Weights of a small transformer language model.
Size: 12 layers, width 576, 9 heads of 64, MLP 2304 tanh GELU, vocabulary 37492.
Architecture: LayerNorm before each block, learned positions, tied embeddings.
Training: a variant of Adam for these matrices, 1307M tokens, 4986 steps.
Each number is 128 + 32 x the weight over its row's rms, rounded and kept within 0 to 255. Layers, rows and columns count from 0. Numbers have three digits each. The size before them is the row's rms in percent of the matrix's.

# layer 2 MLP down (transposed), 2304x576, rms 0.0168, rows 1183-1216, columns 192-287
088:044174105120151119143109103170109097149119092086159175104144099179132130130117098135153130119087146125138158134110117044080133132229147076092102117127115079194143111149118153093101110151108176109139140123100120123118124104073128192167146096151148126175132119072178094161122112133124098124
117:180097155086167102111133137136142169105165155060130079138100076067150167125121133144141123086120128145146127105122140117089158172080113098149121148123069086102111174125167075148153129165117134173175118070141166141110163160162134124154185095163108152190117146173175127131172116101142119132
123:076120098116108147147127130097097109131129117090146096057149100201072111097132113108114129173176109142122112163125106156173180133164110128139110126089125124137079178178155121116146132061130174098109206153158075171141153112080107071087151123113170123172154098107156132115175125127108140127
065:134129165126131120107078108121132117092152120102115111122138103154171102101107105190135132205113198134179131147139121116120178095060086107147148112120159102171077176085080082156137097191126094124149142145109123156129125133118136138100156098163127132102110180109170122208125152072172162122
112:157143131133117122129112133114134181155110209112116112122117118146085115128115107107142103126171100175116154129127155118142160143129110170111109135116071157133109107126146169113168131098138196166091182130052188149116138129146080080115102124087099133143120090118157179088151099154160130077
075:091105117116110153143129128121158117127139062063171132117075080106093186144052117114121072129113131140109073155090142133155058096119156125105093167113146162141086091106097064148117122134062162098160134117143108142124142107114121190070099111141145073179076107097181120122151019140128115151
115:064127105151138155119172112105103135128153084169112139156112134066217149124090141171082125166134106109087168170081118082120099149191163156138097139147119112085095124126132106071090138117084153156127121130103108149148133121145110106156143143128142152095103086119120125175128167120139118179
125:167088178141098153133149111159127177181138230180114088142087121168206178146129159151136164113073134064143152105119083152080175135107092159078123153083181126192162133098086085114086121107113136116108112171101178089104144099194137139145114143162146127133167160154049102076111133116176192133
104:059107131093139113135113181114103156124106172137075090095094157090210163156153099118127094138099116071141103150155135108085061122153091088149119065139030141093072091079144108190079132169156076131081123089143153106096127117134101169106142129108119144146129147093141058142068127136183115121
035:171108120128094189110084144143115147041115109125126098129145170110139143117084139137084091095149210180142150080152087100139080092119158081133187111084152015098123132169156123161095145045170106128133136080132167093116139115109117125137110121133080153103117152163151172114101142126095152132
033:115114129133105165108127118147130166101154150137099167135166110132190092130099125155151096089131108127123127134104089117034108073113146138083135083131173072149115111105152192102154152190174142138114138102094146107097218122123121101122116090120073148091131125145116183061124100119101151126
126:099131085113144098138159086048111156135122139136103082061088093079116162108155108160140158146103089137133189125152119106111152144126108130108085102141144113164109089133094140090131138146112117129111144197121114129080150098090136132128124116140163097066142084098042134128092126017120143145
108:108112132154132105135148147136118161139140115140119127159138094107152159198159078165152187125099136203184137196094139117207112182137136187130145176140132088170159095118162156140152104153172134116106137124103192160128119092131101172108138087141177102145142120131114083149162159098132145137
091:098108151097129184112123186121118105132159088163117137124120114051091129136147126160167150111154135157125105176107168122163112099129136131164154181151122116152146150123122091084037147187125181109151126163098169142123107121138112145170145135142148122129127107180083105129122157120163148151
110:146151073089150111142148113147149135107130154143123125166106148096070164161162172142195138156154162096113133125078154153200115184104136100167071156096212095121140122100083095059159126120148108164107122068091145146176107154141168165143146150186117130110089087135103124109157207083169153089
084:114114108125144142166135130116204110119105056143138149134098126132130153174143090164076160111116134149116067187162147126088171060139101153117147096107169077122153192112085128139151119148120116168105149093099166156130067106177087133133094153185113129147154086118146169141135124169071101105
130:107099152135112054132110185108135083072126101101142141179123112112128075147100145120165060144119127127105148087140191151151180118124164093142140116136117127106127130172106130071103137099120153190150142116118092125113143048143142148110097134103095101151161158116168129133107088167121132106
097:175102116120127158120113100081115172131067153142120113156168097150144107131144138222135131172127102171114080101084081128139154172212155137114144079120172169144132144103068122140183129154178103153111150129121092169124069139144125214092172175123108117074147112083107123086138153090114089134
100:120074137146103122143125151185085135134126130111066112083107173121107156170163131133106115169172123159162144124132130115141145160178044113074199128146158122119075081089113079135132144145129097138083145175125204117126100099124122171144132075174113116106135113200148120134077175117180100227
122:116127120133129118108107142112093107096036141135082134100143097149128144117100125096153080119159137132092114150122133111203169117113155120126074132068141140154093107113127170125131136104149105116098094085133102118139132129187166121103189073091165163112081148141121123111109087087129122151
080:125056108099189115127153128161106130105129177149138115086075194117171121147057139164140085128141127124118124126119097118140119113205124092101112102079144096149086101129130106123099132172139073103091109104157062125095103121164147102173123141127110134091079123117137074105129154096125137103
053:088115108151193099139157097098104091109144113149153103149119116152119160127156136185147082196124138165084153108144131128084155153223124118073088132121156097122089134138114087080072133133084126101165099139101148183153157127130142163146131093122126115092171094110204120188122080102143143122
080:116147141191115122128102136114093169184103112083120132130129137174052103108109103149134071140146097126129119144123131156140182193159172147087130074109109076077128182113126100162173123157051143152111136125145162159141184162063185104131132071102158122108118146080123157100112118061116141084
100:159090124154189101119122145127142124130077099185152071075083144100103122075168123143126101157171155145069146098129174129172124097178147107124050119110121085157146040187100095129094107096147146167136074068091103069113152127152068145159121161153110186081126169174121135129158133112128081150
076:091148069107128115145063187097109048120082112114082124159171133049142111125143142160086103134177124124093108166136176067115142066175144166143125090071167171127085088143145113152145140137137163147186146165107082133092161075116134151114133092152119079116163100111147112155110120122150151176
122:130155110126159132127129072119087148124141162132143100069108144153117130098115075137176157101183121158121095096156174200172069118087162140092067119126159068150127143145099131144108129144169106168129077092157166173054144136114112127104152126116151195162095145159103146083173138126115100127
070:098139230165190152144138144106037176172127110089112080176134116099147030167116116135066139119155144189104135173112162118146085111190098179143112149101162110072106115147123121172138110140136162128086106139150096121090134143154107154121133124163076108161218091043135110125130120119126179086
121:138124139161113166147117111112156153149115144115131153121093152214092158073192193110107066119078107145083137114130158103147080091172091109169127171122119136114140130082110144130173131080198142122163075159144142123167072149135102158111111126110118034080097152119111133128096094129125208102
086:131121137152152157149088088055140167137066130119118119143069152182150138146097170163140123091112101172169122157127172174166135079105151158077143130131065140152123134135204099186128141118172104077131077145107103100079128089131203090084190091127109115030093104145108121126091153131109068076
055:128099088166158145132115091146162097128091138104037114132134130060163091072110104178119085172081118085121080115151177092125148134146082144152144104147177089116057101146146059148095130149176096162101125099174157115116131133102126133149171101110115120106061127116101094159119133108078088179
083:141090152130105084141155131180145125130118090143127075108083136152178120099138191149112085101133090109106129163102131176129163133218126086156121054152126095164179109099102047201124130158183124173079128166109149119198148108141150158213105122140195075099098136168147173116052159153137199117
141:149154123140089141112216138157148138096119104097100149167209150127107130109069112085095119153128142141078156099112111160133185104127076130044073114128156169111086171118114110125143110086117155111196139112132125126141109204139138156207157154151141153174116119093120109172120138155122154138
126:174117117111110136122176147156135150150073064131078164188119169134186188134118076125141095078151093133142176100205117123151127130074067129110126152141162111166039181147162158161168135174102113174153137152168061106130097114116104177133118131091193168076163126124104134049109178142095156133
064:087108142116124145125146122103121164134122105131074142119135159132116158133173106196118108135142134161141156155141148148168170143086125159085096113127214104201058084124048135160095114138132114158141171122128119115089061153147107192159108124175135055135113128088162159128080149096089185169
# layer 2 MLP up, 2304x576, rms 0.0223, rows 1184-1217, columns 192-287
116:179102132066122082128141125107106211132129179113100099138157101140123126112118155120156158118122109104157081134103122125155063178072132103110143144089085077132105077125158141163148136160125083153115081028048154132098134158156125065088095115137092141095129186131135158160146118118194190113
109:119179188134073153155139152129152112143125086144138115165108153134131159162132105142174104124157148174138127161160144109139077130092101082104177132109111088109185121103092168105134181093142104172115079105146096086114136103159055116093065161113107128073127133185097145041131160169172064156
079:148131073117152137134168133123133124115140144110102116164084151128148179125122157094141116151117131099154161090126138112142116154137150101195130113168124174079128102182119106091114109130121124154117105136122087123099082066134149188152133139104130176126113137125130111102150168210115083116
108:130169215155079120128109122146142136174122218184118205135075105107058135148192095146085143119182099117110142146195145173083097144079135128109193137177120145110156127119099134118125118089136194098129167152112204154112088136162146123131089118132163134151126217142187162057124132114156109133
100:109161138154122142129133123142179143162081120119112099117139116125134125121119142129084150132162118098075153150160090132088180150180187101072112169132174100107195109128101145102109115124133191118077125091079143165117107096114199037120084167123164185112132166157103126145158134119090151179
107:144079105096103133109144122161125176151116102136197140154092129120124086126106131120126108142093088117152153139045153149118108113136173147106164113084052158131131169136146140166139159154148145151188107152114137097031105085117161113160161132118063142063126172151149157108136103152133158211
117:174164209162084127125179109165119130142143171146113100135175103151171124185157101145080162130089154090138161117090090159076174191160149115084098129128148086060115130110163114093112100018102107164061075132110145072119109066163121157129085117128153151137184113122115144101139123162146109159
103:105165167130090152136130164158167137199152198112162122132101093144142108135108109106109118115120177092142144136159113125119156107126160134115134172085157127143157104090141151143157157112095179179137128072133110195131129159109053127079058092148112148091092118127154154106112174107139159165
046:158085141138214087108161133114109105209149142170158149119144080155099125165207091122161133182162156141097106158107124050098112170098124131124124141180104151152108125085129153062182081167126163190125097178162126152101081140168084170112164086166166114080147086150155085167147129108126085057
042:149151133163126089155141142082103134140092167128160118105110112105138142124125148140108081166117117167160109119116107097144112143094093113106108108174126119165132141131126109049150096097122178147103114176159089163096082112142132144138117162110185081159172110082196161111093141096184121173
115:157080130134184150161148128118070122120078068147140136116113099151105104158130130136088185113202141175144104130102159142116145162142101097190090128124117100124131141091133121138117146148186088111163136127071150099073122131137157091112097150140124119107132189114177123119186159159120150096
106:187147098137085135142171128135122122144078182141095124105150057123126169136141073098080119137146140105090104119133083168104132157123090094158101115124154092106133158132142147170137152061166130186114054045115158085105139124133151117102092143128104182098173114128142203166090142127163120113
086:106174130134104040141155126109191126169079149153126072133078127140135141117104097133110106125091163094106121108137120191122145107185117099150111107066165115139100166102142109183156137060115146121140097062135132109103147183121145157162120155149114120159101144114162228127096139123085096150
094:186170125140105086112117074123119141126121202151156125109142139067093114119113086074163180148114118122139094142109116123111053196125153117106148145137171127149143130122132120118104133130139163174131143092152091144118102099103144184128103109128095154128131126114185255112123116138147084081
103:133161088146133148113172156132182177121111132136122104156124058145084161133100114095168084140148071060086143040117133129162118122136164106115128154180114138057167201150137169115138131108169166142128146087101136141151087114150152115120113169056123170079189131134167158136164155178096162147
112:139085113091132116139118117154073119127134186132147156126105145165106087138112108128190170083165129132175101156099141156132171125126169127136092182138088093111150082119196129075149116126129128074175164139144121151063101157146098171167084170101124123136194114173123110131255082165142130123
111:122108132103141059135132102135112091125170163132111143097143082102197098099093092134212115110109119155085093089116109111165085162051168142139233085081127089155126151158144198140143125138150098119123128134155064082131116096192112170142078149157176155160193120114095129114128138194108097141
110:156094157176133125106118096160117090107226146167133141191194093104126133124150152111172113158072093152078135092115151133167095104086141130195191115101112153073160177139140126128171139130098096178123124136148142116156118172105112104109158143117073153138137087189111126062127122106220080161
111:100095141131138104125111140132082143151128134134154079177139157127163135129160130152136103104165143099091112068103147149117127120188195097158098160065139080127144064099091104157105129123063078141124112124158127089121125119236082113102134119124089152076142167145165131067104110123113112181
092:222170172149158088104165203140125136171167123084126094172107124151087185164167115123090151091165159095175209137103087151125113123097137154116157127161087147102141098073109121101214119106074084176076078114113077191129137118123093041105100131082129160171184118142133101088110154143143129145
070:088132170121052161103155097113109151160112181152144174161119170130093094152140103078079153107080093117154113131159092119134155133098158101147135104106076118156157094156119138133179133104169053181111115047117111164118131144065153107165092130178138116162108179196115109138137103133122116151
092:138091136111116090151070171111145140161234151158143163151133126092111206128169132134152125123177084139145125112063101177120089190118114151156137125156115137130153136144161107164088133146098126156062147142157134122069119134173154094156092134124100129148150171116149155128126068158101094108
108:114123130136093142109146093083116052083138125107179085153104103158105144119101133175105136098152180065138116121106076115179076095098123139125102131113140107123126158142152144091108114103092124087148105127112160142142100145151088175175121137120140159107127120144094119122143170109142168135
092:077122131116152153125095154169088092088126118164173105118077136141040137100123135110202205123107144161181163074106107155143131098150120167160103160189081133158149137168149185120120151135144140194165137108066148156149107158117093064110117175121127103116174127142117156136159141177166140126
119:158123112114123147118097144106142146115170098148161081134109127143084141133163122140130213121177145169151133149109167165166074106103128168157106146124115138088164186151104146126158094126085120189141136146152140205091152146060140142144046124094128166102122149189102139051143127112172172111
083:090114131123109158071055137207103145126099121137107121090167117138119183061165126082161098111078125141169115101139131138132092160157112108092130191146141105158167137188131183131100099152115192121128102128116121187165119107116121117151129120131154157111170137143104117150105057161160135125
110:137092143183125191142154126053123103107135132117142163158174079090042084166105138112097135137165092126106136109154110172126149174134120113169113130100133104141189080097156163096164127141094123126122144134084130066127142194103136148118095162154127107141139193112152169122097090111122086129
106:130105153163151137155129118101106138171142174113150136108072110167102194107115096137156071108036060064125173120111112118116125090104126130069123156124102141158172121129128138159100113096144128155158082152086136128172127139211150152105135119087089122117154205183123111118107118129129111141
075:103107088066074130167078065175098110161143160108147115115123161135166128103145124089077136105097088127131097146065147090128138096078178129148143104151091150159145136126137159161187139103084146152171156100073119111153115139138117170141040117164147157128123085086176105111143101094181207091
098:156135135152129067114130107153104139148115143130096063141098098121087070133090102105149114100147164076145140046093054143131159149121124096146143143083077090152169131111096138120113138133073127153141108073149088066134135126090119143160054148113098118095171104143123145108147123177199133182
110:103096109100130125097119049163133125178150168174163142165107116108153117199167116255163158069125083130144119123179102062134076147090174123148138136114123085154171106178156075073117153117136131102084117122126171095129145079067121096089091068114109124133168064188132082128123126146155122118
112:115095083126125077090096136120116044080124192131124119094122134115098070147100145185093158168154128093119103135059110151103133106175155130121144092067112128138208122125101081123160138108156169114117137145132128096073107148145135062124126146122086111184107120144117150144121128154216176096
077:166163134131141080152151049063127151109116153100142136103106141136132136159092156112141123155081202134144096102095093121140134110137110148198129144132106172073143127132140066078112118107083142198153116099113063137168088111135100151152104118105138083095148125119063176120125121089123107148
106:097114143143054150114140151150126156109166096201167162197126132122135149165129092086088120106145148159099116113141097173138159102129126110220103140143142110127155133093099126168156134150178151121174166113109216127123087123136114080179129204102129102137172129133088127126116148113164111117